Weights of a small transformer language model: 12 layers.
Each number is 50 + 10 x the weight over the matrix's rms, rounded and kept within 0 to 99. Layers, rows and columns count from 0.

# down: layer 7 MLP down (transposed), 3072x768, rms 0.0251, rows 2639-2691, columns 320-383
# up: layer 7 MLP up, 3072x768, rms 0.0268, rows 2640-2691, columns 320-383
down2639:53 46 48 60 37 42 47 30 52 55 42 55 46 50 62 40 37 50 51 59 58 62 50 34 45 48 47 58 35 54 36 53 54 57 56 31 39 45 55 48 52 49 63 44 41 65 50 57 43 50 44 52 53 52 61 54 48 79 77 51 45 78 44 44
up2640:54 58 55 55 54 47 46 56 73 55 35 38 35 36 55 50 60 54 36 58 46 44 63 35 34 62 50 54 51 66 67 60 69 38 47 51 48 72 64 43 65 51 50 49 54 53 51 49 27 47 68 43 54 47 29 37 43 42 45 60 68 63 42 53
down2640:36 59 46 49 65 34 64 34 74 51 42 49 53 38 29 53 59 59 50 44 62 47 52 44 28 40 67 42 60 37 50 55 54 51 37 40 54 61 32 55 44 61 52 65 50 60 61 38 54 57 46 64 44 47 54 55 49 45 54 51 45 33 48 64
up2641:48 50 41 45 51 44 59 52 42 48 56 44 67 60 56 54 69 53 48 51 52 56 58 58 58 57 27 68 60 45 52 56 55 61 41 57 52 53 64 55 28 60 49 38 46 53 36 56 57 46 59 37 49 46 35 52 48 45 56 60 54 61 53 55
down2641:51 40 55 46 60 48 55 45 55 60 42 51 57 51 54 50 53 54 38 40 55 55 63 66 62 65 47 57 40 55 48 55 62 41 51 47 57 61 22 46 55 57 50 41 57 38 72 58 46 46 54 37 53 44 48 47 34 56 58 53 45 44 61 36
up2642:52 52 49 45 54 50 57 51 58 34 57 39 51 51 37 40 64 60 52 42 62 39 51 41 43 51 42 52 53 49 57 48 44 60 42 32 60 30 43 56 64 66 50 53 45 31 72 51 52 43 30 59 66 58 33 52 57 28 50 59 43 42 41 46
down2642:56 44 45 54 54 59 52 51 39 38 39 60 43 37 56 41 52 50 46 54 46 53 51 49 48 51 47 43 59 63 35 64 49 52 42 42 50 67 39 58 50 47 58 58 47 28 54 57 52 47 62 46 50 45 54 45 57 45 57 51 32 70 58 45
up2643:41 54 75 37 44 51 41 47 50 32 57 45 39 63 33 37 56 49 51 53 39 48 66 54 69 38 54 42 50 67 35 47 51 65 63 55 65 61 37 50 60 71 51 37 36 69 47 51 43 41 59 54 45 50 41 54 70 45 52 49 65 49 36 50
down2643:30 44 43 44 36 52 37 49 41 59 43 46 53 49 38 55 47 57 65 53 61 50 71 63 54 49 43 56 54 53 54 63 57 67 50 62 63 55 38 37 53 54 40 51 39 42 39 58 54 54 69 55 40 56 53 43 46 55 63 42 71 56 56 55
up2644:35 49 40 42 26 49 56 40 51 63 56 60 44 52 50 67 41 44 43 53 72 57 50 51 38 36 60 47 44 54 55 49 37 63 46 46 54 52 48 47 47 47 55 29 49 41 59 55 39 45 56 40 54 58 19 48 49 48 56 56 72 53 57 44
down2644:44 60 51 44 40 32 53 54 50 59 47 25 58 34 41 59 43 55 43 53 50 45 50 48 55 62 64 50 57 52 58 48 52 53 57 36 53 48 43 46 46 49 65 46 62 55 48 54 52 51 58 73 41 34 44 56 51 37 36 55 51 60 62 58
up2645:48 62 51 36 30 50 60 44 56 50 47 41 57 33 43 59 60 71 52 46 58 69 52 61 41 37 55 45 30 45 56 51 33 41 64 56 64 56 43 44 35 46 34 46 46 36 61 68 68 57 38 52 42 56 50 50 47 48 37 55 58 78 40 70
down2645:52 52 42 37 59 40 54 35 34 51 49 48 62 49 60 43 44 48 55 64 58 34 39 62 37 79 54 49 46 39 73 33 64 41 51 54 45 60 38 51 51 56 32 50 48 59 39 47 42 60 58 44 38 36 58 57 58 41 48 51 59 61 57 64
up2646:37 57 57 70 50 43 46 59 57 56 57 45 62 61 53 44 49 65 62 41 56 44 31 60 52 54 41 41 44 48 54 42 59 72 57 55 69 54 63 46 59 51 62 54 45 47 58 50 43 50 57 67 35 41 51 50 53 51 42 69 31 43 64 64
down2646:56 43 40 73 46 47 26 52 48 47 47 43 47 45 25 48 58 42 54 61 30 61 38 50 47 29 38 53 52 50 60 38 61 69 63 46 44 32 46 45 54 64 56 56 60 50 52 45 37 63 57 36 35 68 44 51 50 42 37 52 43 26 49 43
up2647:41 64 60 53 49 42 53 42 40 62 62 43 46 40 51 53 66 65 59 64 58 36 68 51 61 45 48 39 42 74 40 48 46 52 41 57 49 51 70 44 54 61 59 49 46 55 49 46 51 32 44 67 70 47 55 53 63 60 50 47 43 69 53 60
down2647:48 53 50 49 41 30 46 35 36 56 42 40 57 32 55 55 45 61 74 63 45 39 45 59 49 45 54 55 53 41 46 69 33 37 48 30 45 39 49 49 51 52 39 44 55 50 50 57 66 48 35 50 40 36 62 38 49 43 58 63 68 51 64 61
up2648:44 63 45 53 76 42 59 59 62 57 59 39 65 41 48 56 36 48 51 49 48 47 47 48 52 41 51 51 48 46 47 49 57 67 26 52 39 43 63 62 58 43 52 40 50 63 61 59 42 60 45 54 44 55 45 50 44 44 65 47 51 55 47 46
down2648:61 33 35 50 49 24 34 45 42 51 42 49 41 64 53 49 47 69 57 68 65 55 55 53 53 41 59 58 50 60 46 47 74 53 52 55 58 45 56 37 54 50 51 57 60 46 46 49 40 61 44 54 49 39 54 34 52 51 48 40 62 39 50 47
up2649:45 45 43 60 64 48 38 41 50 42 58 48 56 38 57 51 33 73 69 43 57 54 41 66 54 53 39 55 57 55 61 53 53 49 40 50 50 45 51 52 58 65 55 71 51 42 41 29 44 70 54 57 50 52 63 67 40 32 65 48 55 35 58 51
down2649:56 65 64 52 62 38 50 45 59 38 55 55 63 48 48 48 54 44 47 49 54 37 66 38 42 47 59 67 45 54 45 54 52 28 50 29 52 29 53 57 43 51 49 39 58 53 39 35 58 40 46 59 59 67 57 66 50 18 32 72 43 52 44 69
up2650:46 61 69 30 55 42 67 63 55 45 48 53 41 59 52 56 48 62 42 46 49 57 50 48 37 48 29 62 47 54 50 33 43 55 48 60 51 43 57 36 42 63 60 48 46 43 59 68 49 39 50 57 53 36 50 64 42 59 27 45 36 30 40 56
down2650:37 34 52 42 44 53 43 46 42 57 50 39 47 46 48 30 42 49 54 46 47 59 67 66 34 52 46 44 47 45 72 39 52 55 52 45 59 42 49 57 43 53 33 56 41 59 45 33 71 49 46 45 51 67 48 40 72 39 52 47 51 43 24 38
up2651:41 47 49 58 56 51 48 59 29 53 57 41 51 43 58 33 54 55 67 51 61 53 57 56 45 56 58 50 58 47 59 43 42 64 44 52 48 37 42 44 29 53 38 39 55 52 56 63 56 50 53 49 45 67 68 55 50 57 53 38 55 48 47 44
down2651:47 54 49 42 52 57 52 41 57 56 37 51 44 44 51 43 44 40 51 27 58 37 51 63 56 44 49 61 63 55 48 35 34 60 43 44 57 28 48 43 60 29 37 45 54 66 52 32 59 66 49 42 48 47 51 59 57 54 53 52 46 50 44 64
up2652:63 44 49 57 57 50 38 57 56 56 42 49 44 57 74 53 35 59 43 50 59 43 43 49 60 37 54 54 51 61 45 51 47 64 36 37 48 49 43 30 44 67 65 47 51 50 61 60 60 62 45 40 37 63 42 50 51 65 49 67 37 47 55 46
down2652:45 37 59 40 53 60 46 61 43 56 64 48 24 79 52 54 51 53 41 28 49 47 41 49 67 51 48 47 40 47 61 48 53 49 46 49 57 43 52 56 59 45 52 70 47 65 30 47 61 39 58 21 36 53 50 50 64 44 42 25 63 45 41 61
up2653:46 48 58 29 45 42 58 54 52 58 62 56 33 51 38 40 54 48 36 52 48 62 54 53 30 47 62 60 44 54 60 63 57 37 51 52 50 43 40 63 60 50 48 54 43 60 46 53 50 59 43 60 54 66 48 76 56 49 65 54 43 45 59 51
down2653:43 37 55 48 22 41 55 48 60 67 23 37 52 63 65 47 54 52 39 42 61 49 55 60 51 43 52 49 55 54 45 31 46 54 45 29 45 44 61 57 42 57 52 45 67 60 65 50 46 37 63 54 46 40 44 61 52 43 30 48 55 33 73 61
up2654:45 49 53 46 45 69 31 56 59 50 54 52 68 34 36 56 47 45 57 41 44 52 41 59 51 44 53 50 43 37 38 44 37 46 59 33 55 54 37 48 49 64 53 46 65 45 43 37 69 49 48 50 56 53 40 41 46 45 52 40 44 35 56 64
down2654:47 25 57 42 54 42 45 49 44 51 58 44 38 44 36 42 48 42 41 55 33 47 50 55 45 45 77 54 42 41 49 52 56 74 70 54 44 55 27 58 47 34 52 39 60 52 41 41 30 30 51 71 44 39 42 32 50 46 50 66 23 42 29 49
up2655:40 39 56 38 61 37 39 43 38 58 57 44 63 51 63 48 60 31 74 45 60 42 47 56 54 42 49 39 29 71 55 48 56 60 61 51 52 51 74 54 40 54 57 47 64 53 61 58 43 57 57 39 58 43 41 33 39 42 62 47 33 52 47 39
down2655:46 43 62 41 51 54 46 62 65 50 42 47 75 44 73 44 41 26 53 45 45 49 59 39 55 35 52 43 47 62 30 37 42 51 39 30 35 60 61 54 45 41 69 52 54 77 40 40 48 60 40 50 36 35 49 41 57 43 38 70 44 33 43 55
up2656:49 48 70 42 55 59 45 68 35 45 62 59 64 49 44 49 64 52 38 46 41 61 55 45 32 60 65 57 73 50 26 49 42 55 59 41 50 51 32 60 50 45 48 60 43 60 71 37 60 50 57 49 59 60 46 39 46 53 61 58 51 57 62 67
down2656:55 46 47 60 57 36 57 50 43 45 61 67 50 50 53 51 49 53 77 65 55 33 48 51 42 37 54 58 61 43 51 39 59 67 51 56 41 36 53 36 45 49 49 59 65 29 38 54 41 50 54 48 34 41 39 64 54 66 43 51 60 54 48 32
up2657:33 41 68 45 37 46 66 59 60 67 56 58 48 57 47 47 45 66 60 52 60 48 35 42 27 43 54 46 53 47 59 55 49 49 48 56 54 62 53 48 47 40 62 65 26 54 55 68 50 49 39 54 55 49 60 55 53 58 40 43 38 35 48 31
down2657:51 41 60 57 41 74 63 60 54 59 56 51 56 49 50 43 64 47 53 52 55 44 49 48 50 42 41 48 37 47 80 38 49 39 52 54 55 58 34 50 75 26 51 59 56 66 51 47 50 49 49 38 52 60 54 52 56 64 58 58 40 74 37 40
up2658:62 66 65 36 39 40 44 49 53 57 53 49 54 48 53 44 25 64 74 46 35 56 64 51 43 52 44 44 48 67 61 37 52 39 67 45 49 49 69 48 46 47 50 56 63 62 62 46 56 42 28 51 45 37 45 39 52 65 59 48 50 52 37 61
down2658:42 51 64 49 39 44 50 50 58 37 58 60 54 30 54 57 48 40 56 46 27 56 55 43 45 31 47 48 43 71 46 54 70 47 46 30 43 43 58 42 49 40 56 55 41 42 67 50 48 30 72 58 43 48 49 43 49 56 44 47 43 50 52 56
up2659:58 67 44 55 77 53 60 29 66 62 49 54 34 53 35 52 60 46 57 26 51 57 51 36 54 51 42 30 68 52 49 48 51 61 56 39 68 56 47 61 57 51 43 48 55 54 63 37 43 58 45 65 36 42 54 38 59 47 57 58 63 42 42 43
down2659:49 54 44 62 54 47 55 42 66 38 39 44 51 40 77 50 49 27 65 52 39 67 23 55 42 48 36 46 35 61 66 54 58 60 45 55 39 49 52 57 49 46 59 47 37 49 47 40 58 41 59 48 37 49 44 38 45 71 57 50 45 54 57 54
up2660:40 34 39 35 47 41 46 47 41 56 36 62 62 56 39 47 47 44 51 38 48 42 31 68 44 59 40 47 25 60 42 53 49 67 56 52 68 42 49 40 50 39 78 53 60 48 49 51 49 52 54 59 59 60 50 57 55 60 59 53 55 48 52 60
down2660:54 58 36 56 48 33 38 50 37 55 48 56 39 41 59 38 53 41 73 56 36 40 43 50 49 67 44 40 36 51 40 48 61 62 52 39 43 77 56 55 41 47 65 46 41 33 61 58 60 49 46 46 66 65 55 43 46 47 54 41 66 62 64 40
up2661:33 48 57 63 36 38 29 39 49 21 58 67 58 74 48 33 42 60 32 48 63 65 72 56 53 61 68 63 55 53 69 67 52 35 60 40 48 44 37 47 45 61 62 48 52 53 62 71 56 42 56 66 41 56 28 38 54 52 54 66 47 49 40 47
down2661:49 50 68 18 65 44 48 64 50 50 66 55 66 26 65 52 50 42 48 56 38 65 49 34 40 52 54 52 35 54 44 53 58 56 27 49 40 54 58 39 52 47 54 56 70 45 59 35 42 56 63 44 58 30 72 47 60 46 61 35 59 45 41 44
up2662:70 39 39 51 53 58 48 42 35 45 48 49 21 70 48 34 58 43 42 46 57 58 45 35 34 37 46 49 43 43 48 72 74 36 43 48 52 41 58 62 66 44 57 37 57 36 36 45 48 34 36 46 45 72 58 28 46 48 54 62 35 72 55 72
down2662:43 51 53 34 54 52 53 48 34 60 41 36 64 54 61 34 50 58 49 58 50 67 69 53 56 59 69 66 50 44 54 50 53 54 55 54 50 75 53 72 46 55 37 58 36 54 34 63 54 64 47 45 53 57 44 53 41 51 47 71 30 58 56 55
up2663:61 54 39 40 42 42 60 56 47 57 35 67 49 43 37 59 25 52 39 41 53 30 57 66 31 54 60 49 70 71 46 50 54 60 51 68 55 62 50 41 49 43 53 51 59 55 54 62 64 43 47 31 58 48 55 53 40 53 66 50 40 50 35 57
down2663:54 35 54 61 59 51 63 44 55 60 47 50 47 50 69 50 47 78 61 28 47 41 61 31 35 61 62 37 52 58 57 45 36 31 50 53 61 45 47 63 42 55 40 42 80 42 58 67 66 42 61 50 46 53 50 36 54 67 61 60 57 41 58 50
up2664:52 37 68 62 67 70 46 72 53 48 63 39 56 62 40 50 43 32 48 30 50 58 58 50 53 56 46 69 52 51 40 35 53 52 59 44 64 56 41 37 38 58 57 53 51 56 60 62 33 40 49 26 58 48 31 38 49 58 58 35 49 62 58 59
down2664:59 47 58 51 53 47 62 60 52 36 47 55 50 38 42 37 47 64 36 46 52 45 40 46 40 54 48 60 48 49 57 50 59 49 68 53 60 44 43 61 54 42 53 44 48 61 57 54 71 60 60 63 42 43 52 50 50 44 45 51 37 47 47 61
up2665:33 54 46 29 60 49 53 42 59 54 35 48 77 38 53 38 51 50 48 45 31 53 57 62 30 63 55 56 46 48 47 56 55 57 43 41 62 55 49 74 47 46 43 57 50 42 52 47 74 70 42 67 40 38 53 80 62 65 39 62 29 56 46 41
down2665:39 44 51 55 55 46 35 49 61 31 53 62 49 57 45 36 43 44 50 29 45 44 47 37 58 50 83 45 55 57 61 48 50 57 63 62 50 56 57 63 52 47 37 36 39 58 33 47 62 48 41 54 41 46 32 49 59 62 34 55 41 71 51 69
up2666:46 47 57 53 54 36 53 45 39 49 54 57 52 45 43 71 60 43 47 60 36 55 55 43 62 56 63 59 42 60 44 66 34 51 61 46 59 52 56 47 58 64 43 44 34 47 53 39 55 36 69 66 41 48 39 40 44 39 45 45 45 39 55 52
down2666:36 42 43 57 36 56 73 32 34 53 51 45 56 66 42 55 42 52 62 42 67 63 59 42 42 34 55 35 56 62 39 55 48 53 60 43 63 47 56 58 51 56 49 51 63 55 44 41 34 29 48 43 49 41 48 42 43 73 75 53 61 52 63 50
up2667:55 49 74 41 54 35 57 48 39 49 53 68 60 60 43 41 45 56 50 50 39 40 56 56 42 52 50 51 57 64 53 53 40 47 35 51 38 42 57 66 44 33 46 43 42 54 68 55 60 34 55 47 53 60 36 45 51 68 62 58 46 52 58 58
down2667:81 54 39 38 49 61 61 41 34 39 40 46 83 51 50 52 54 34 38 56 36 59 63 26 43 57 52 46 45 55 55 44 36 38 35 47 56 52 56 65 56 49 55 35 63 51 67 58 38 56 63 58 66 47 45 40 57 67 49 55 31 46 42 50
up2668:59 72 47 44 55 29 52 37 60 55 52 61 52 37 61 61 43 50 45 37 73 40 36 61 50 55 38 59 73 64 56 32 44 48 67 48 43 34 46 48 63 60 49 62 54 59 41 51 50 43 57 58 53 33 60 38 58 51 31 43 42 71 67 50
down2668:44 55 56 46 56 44 60 53 47 32 30 49 51 46 60 51 34 44 38 31 52 52 56 51 31 65 52 46 52 66 42 66 49 43 50 71 53 50 60 44 42 64 59 66 64 64 60 43 43 55 51 48 61 42 58 60 44 28 48 35 55 48 48 37
up2669:56 45 35 51 44 41 57 59 67 50 71 27 47 66 43 50 42 36 44 63 43 61 44 68 28 50 57 48 35 56 56 59 43 40 42 36 62 40 49 63 44 40 41 52 66 45 49 57 42 38 38 50 68 50 47 48 46 43 51 46 44 53 69 45
down2669:37 38 47 42 60 37 51 48 42 47 43 52 47 38 77 41 50 39 47 48 53 58 53 64 43 45 54 36 45 50 55 57 61 55 35 53 53 44 49 43 42 34 38 46 46 56 44 57 56 37 53 39 53 57 64 41 30 56 45 45 41 38 59 47
up2670:69 47 49 45 46 45 47 61 45 71 58 38 49 66 45 43 40 38 52 45 61 38 51 55 50 41 53 41 46 58 45 59 42 53 52 46 60 55 35 51 70 49 76 65 58 42 51 52 64 42 62 50 53 48 55 63 55 47 48 48 65 50 67 60
down2670:27 43 28 44 38 34 53 65 35 59 62 54 49 53 52 58 62 60 63 58 45 46 51 37 52 24 52 56 27 50 48 28 70 65 63 35 53 38 50 39 46 63 42 42 63 59 57 53 53 44 58 51 48 36 60 37 38 50 45 41 34 53 35 54
up2671:44 47 57 53 52 62 56 42 50 48 60 49 58 49 47 55 28 60 79 55 46 34 55 49 68 62 33 51 35 48 60 63 61 36 28 46 34 65 36 35 50 55 44 58 39 53 69 58 64 34 56 60 43 56 43 57 50 49 58 39 49 54 54 63
down2671:40 57 51 50 48 69 53 61 36 51 65 39 48 54 62 57 16 51 51 53 54 50 44 46 49 40 45 30 52 73 44 32 39 62 56 44 65 52 49 36 57 40 48 51 54 55 56 54 33 55 50 54 45 57 42 62 51 46 48 47 53 54 54 59
up2672:64 33 56 55 44 60 48 42 60 50 48 56 48 43 50 48 50 40 38 38 47 61 48 59 41 42 62 64 66 42 59 45 46 52 47 34 49 51 38 51 43 56 44 44 31 67 49 65 55 66 45 52 46 63 38 58 56 51 58 56 52 71 32 64
down2672:71 64 59 42 59 52 53 31 40 51 38 50 52 34 55 56 32 48 22 69 47 75 53 44 38 61 48 43 53 45 49 43 46 64 39 35 53 25 53 40 48 57 36 56 52 55 37 42 66 48 59 49 45 58 59 49 49 36 58 71 43 57 47 23
up2673:41 55 36 40 47 52 44 43 44 44 58 57 62 54 35 43 43 26 42 41 46 34 45 54 42 54 62 57 38 46 45 41 32 44 45 39 48 67 45 67 55 52 51 40 57 40 61 54 49 34 56 42 41 45 54 62 25 51 36 43 40 66 55 57
down2673:66 62 56 37 32 53 38 59 62 45 67 46 46 45 65 52 50 58 53 37 41 53 52 65 34 48 49 38 48 53 66 45 40 31 45 71 54 54 57 50 67 51 30 43 66 46 54 45 46 65 46 27 27 58 48 52 39 57 41 47 42 52 52 64
up2674:73 52 54 49 67 29 52 43 48 64 58 46 59 49 47 61 25 36 39 58 52 50 43 60 44 56 60 49 40 45 48 55 47 62 40 54 42 46 50 33 56 59 47 45 44 60 45 69 36 49 56 58 52 51 50 47 51 50 35 40 55 42 40 41
down2674:49 43 47 62 44 31 71 57 57 48 42 51 60 58 44 63 44 55 68 46 64 55 46 44 45 43 63 38 34 52 35 45 59 43 56 38 60 59 45 37 64 66 43 46 44 53 65 51 40 56 49 50 43 40 59 42 37 52 52 32 33 54 54 29
up2675:57 48 49 44 46 50 50 50 32 43 49 56 45 63 42 41 68 53 36 38 50 48 42 45 60 60 52 52 43 80 42 51 51 60 64 47 69 40 64 47 55 51 68 52 51 63 62 55 42 58 39 38 62 52 70 55 38 57 50 68 31 65 44 56
down2675:41 60 54 61 50 42 44 55 51 59 56 53 55 53 52 45 44 68 59 43 41 58 41 68 42 53 45 64 34 36 54 49 45 50 62 49 45 55 61 56 49 42 48 50 44 76 47 47 50 38 47 49 63 34 44 53 63 48 44 51 52 51 35 58
up2676:49 58 37 33 72 52 40 62 56 43 44 51 35 63 64 54 59 43 55 62 46 41 47 62 52 55 41 44 64 54 45 57 47 65 48 52 56 47 41 47 44 54 45 57 34 56 47 43 50 52 54 74 52 63 56 54 48 47 40 43 39 41 52 46
down2676:47 34 50 64 60 54 52 43 44 39 56 30 57 34 49 58 52 39 61 41 44 55 61 41 34 55 61 55 44 56 49 43 74 43 41 38 50 32 54 48 57 55 48 61 55 57 51 51 61 48 42 52 28 49 42 51 57 34 48 34 30 48 46 38
up2677:41 42 44 57 38 30 49 37 43 44 40 40 61 35 70 36 55 53 35 37 52 44 59 53 56 64 44 55 47 66 49 45 50 53 45 58 45 47 55 53 58 47 47 52 46 55 55 54 47 36 50 54 45 70 46 49 46 41 43 51 50 51 31 59
down2677:39 72 72 38 46 47 62 57 42 55 58 53 63 50 41 50 39 43 41 42 44 56 57 48 62 56 58 51 67 50 73 61 52 58 59 53 50 57 46 40 63 49 54 56 63 52 43 60 62 48 59 50 37 70 65 63 53 46 47 60 37 68 53 53
up2678:44 58 59 46 43 31 43 47 38 45 68 61 42 42 64 57 36 55 46 54 48 52 19 53 51 33 41 45 63 32 44 59 58 57 47 36 37 39 54 55 42 58 53 49 55 70 36 61 53 30 55 62 31 70 53 45 74 55 61 56 49 39 65 46
down2678:57 46 41 45 61 50 49 50 53 49 49 35 62 51 60 40 44 58 49 47 44 42 67 37 55 50 44 41 47 54 59 49 45 56 48 50 61 56 49 41 39 57 30 51 49 49 40 46 63 53 42 53 46 58 62 56 46 42 49 58 42 37 45 36
up2679:52 44 48 45 42 48 75 38 32 56 45 43 34 56 47 55 53 64 53 50 72 56 53 38 64 40 33 53 60 42 51 40 44 59 39 63 57 29 50 53 63 32 37 50 43 49 58 42 53 57 41 54 50 55 61 73 51 36 47 54 45 44 37 38
down2679:40 63 51 31 55 62 46 65 31 52 63 46 36 55 52 41 39 59 43 59 44 46 47 54 32 41 51 36 37 52 60 48 60 37 48 69 34 54 54 78 69 52 47 44 63 43 51 44 25 46 56 38 50 45 60 50 54 42 52 65 42 30 40 66
up2680:53 33 36 64 41 51 50 55 52 57 52 38 58 43 56 33 65 56 35 46 55 40 56 41 52 56 34 45 59 55 54 66 53 53 66 44 46 56 54 66 55 45 60 48 44 66 46 61 55 58 37 41 46 43 27 44 54 47 47 48 58 40 46 45
down2680:31 51 32 41 42 67 50 46 43 56 54 54 48 47 59 51 37 51 44 50 54 37 58 45 56 53 67 71 72 37 61 47 45 44 64 60 51 57 58 44 57 56 33 52 65 41 46 46 47 44 46 43 49 43 67 41 57 37 49 41 55 54 61 48
up2681:56 45 48 47 58 48 55 31 61 56 48 40 51 61 59 50 53 49 60 57 37 45 47 42 29 37 43 59 65 63 59 49 32 39 62 68 50 42 49 45 44 52 41 35 53 65 50 52 57 36 41 42 64 48 47 50 32 63 59 38 63 52 59 38
down2681:49 46 44 52 54 30 41 60 43 48 32 54 45 61 51 52 64 46 62 52 50 38 54 60 53 46 72 50 65 34 55 33 40 42 56 65 53 41 62 59 45 41 58 31 46 50 74 56 56 33 52 81 54 36 60 31 59 49 36 70 44 54 49 50
up2682:49 73 45 44 56 40 45 57 34 49 50 60 55 38 44 51 42 32 45 62 27 55 74 66 51 61 58 66 63 33 46 62 64 63 41 48 57 50 35 45 36 43 58 55 72 53 48 47 37 31 39 59 34 70 55 24 36 59 62 52 41 45 64 41
down2682:61 46 57 41 37 54 40 56 45 46 41 39 41 50 46 37 54 45 41 52 61 51 80 57 56 59 45 35 47 66 59 50 47 45 51 47 47 35 62 50 48 42 71 52 63 53 53 52 59 41 33 65 54 42 40 45 50 41 55 48 39 50 39 56
up2683:46 49 40 39 29 63 37 69 40 41 70 44 34 54 52 65 42 52 54 51 46 33 55 52 65 59 29 55 48 37 42 47 56 47 57 51 53 42 49 62 50 58 57 56 45 43 64 47 69 58 42 52 53 64 54 46 39 55 48 50 39 51 70 56
down2683:47 45 65 51 49 44 44 55 54 48 48 53 28 65 69 46 46 59 59 50 46 51 54 34 40 54 42 47 57 33 76 48 46 56 41 46 42 57 69 42 48 30 50 38 51 55 53 65 50 53 65 33 45 50 43 35 59 61 43 45 50 36 51 58
up2684:63 41 46 51 57 49 40 53 42 38 42 40 52 56 52 61 66 46 52 46 57 47 49 50 42 57 53 42 63 68 34 57 39 27 55 47 39 36 41 43 44 64 43 56 44 30 37 45 41 57 44 56 54 55 50 46 49 68 57 53 46 43 70 86
down2684:51 43 55 56 46 45 47 41 40 41 49 42 61 77 52 46 63 54 49 32 58 26 52 22 64 53 49 54 55 28 81 29 50 67 55 51 52 41 50 53 56 30 47 55 59 59 44 53 43 34 49 46 59 36 56 67 43 44 45 50 67 28 48 59
up2685:50 51 46 44 47 41 45 41 50 37 39 55 34 55 57 58 48 59 33 51 36 50 44 37 60 53 56 41 55 48 33 44 52 39 33 48 36 39 42 44 40 55 22 37 57 58 47 34 47 56 55 46 37 21 55 55 70 65 46 39 47 60 36 45
down2685:33 53 48 40 41 43 52 56 62 39 51 30 31 58 50 55 48 45 29 51 42 49 62 37 43 39 67 52 42 52 37 49 36 55 41 46 50 49 41 31 81 56 66 49 47 42 60 53 70 45 37 45 53 48 51 44 46 49 57 44 55 43 55 41
up2686:42 55 52 45 53 42 49 29 61 52 24 57 48 66 32 56 38 56 36 46 55 51 63 26 53 47 48 50 40 55 63 75 64 59 39 54 43 44 67 57 43 53 56 66 42 46 43 64 56 55 56 47 50 45 58 33 51 62 39 54 36 59 44 58
down2686:60 66 62 37 55 62 57 51 51 46 63 64 47 45 45 59 52 44 31 44 46 58 47 40 39 41 56 49 51 48 49 56 63 55 55 67 51 57 62 51 55 61 46 38 52 45 57 72 55 27 57 62 53 44 51 36 45 60 41 42 36 60 42 51
up2687:56 51 31 54 49 53 43 37 69 45 35 41 49 45 30 53 41 59 51 44 35 45 38 45 68 45 55 43 40 61 48 33 51 52 47 42 52 51 30 42 54 49 47 61 44 51 44 52 46 48 45 62 52 61 53 49 45 35 23 52 46 53 59 45
down2687:35 55 48 59 68 48 71 35 33 47 66 45 38 65 65 44 32 54 69 53 38 58 29 63 57 43 46 42 38 63 53 54 47 55 45 55 40 41 45 49 55 52 51 69 51 40 30 48 36 61 43 52 46 49 45 58 47 62 42 46 50 34 57 38
up2688:41 42 62 35 48 50 71 58 73 44 39 38 60 63 45 72 58 42 34 40 50 48 48 41 67 59 66 47 72 37 46 58 43 36 55 69 45 42 52 56 36 51 19 48 53 54 54 46 50 33 51 42 71 57 51 76 55 47 38 49 52 40 53 52
down2688:38 45 59 46 38 61 67 54 33 68 66 39 37 48 44 48 55 59 33 30 54 45 54 47 54 52 34 49 54 58 48 46 41 31 52 46 64 52 53 64 54 68 61 51 57 46 45 51 48 63 42 75 52 50 48 54 42 54 63 69 37 61 50 54
up2689:33 57 64 56 55 72 50 39 54 69 44 49 42 33 53 41 43 53 51 39 32 58 46 54 62 58 46 39 32 50 43 69 66 53 45 33 49 58 50 51 52 46 73 50 50 65 49 47 59 50 56 41 35 39 43 34 40 36 63 50 50 50 38 24
down2689:60 42 36 57 60 56 39 48 26 68 48 57 46 53 47 37 66 63 61 49 28 38 50 72 37 44 51 43 51 40 62 48 30 40 44 51 68 57 46 32 48 49 60 45 43 70 62 41 26 51 43 56 47 55 30 42 57 61 48 34 47 49 48 58
up2690:27 35 56 65 53 53 48 56 48 41 54 53 45 63 39 63 35 44 47 60 51 39 53 30 50 51 64 63 44 63 36 51 48 47 56 70 48 49 56 41 50 61 42 68 47 59 49 36 50 46 42 61 48 61 49 72 51 59 44 45 50 49 42 54
down2690:59 41 35 28 34 69 62 66 65 52 50 45 33 60 52 49 63 36 59 61 46 54 47 50 36 47 60 52 48 44 35 51 71 53 48 56 38 51 38 50 46 36 54 50 49 74 47 62 48 43 52 46 37 65 45 33 72 49 40 62 45 63 56 41
up2691:55 33 44 48 44 50 38 66 53 38 64 50 46 52 47 47 50 53 68 48 39 39 50 47 39 59 54 41 39 23 63 54 58 61 61 41 45 52 37 43 31 43 71 60 57 70 51 58 48 51 61 60 53 50 44 46 48 51 60 39 49 52 44 48
down2691:44 54 69 50 27 63 67 40 52 27 65 51 45 32 47 42 34 54 44 37 47 50 51 59 47 57 59 62 57 31 50 37 52 40 50 40 50 56 57 65 52 49 49 44 63 47 42 77 38 50 44 45 55 63 47 47 37 52 43 54 37 47 35 52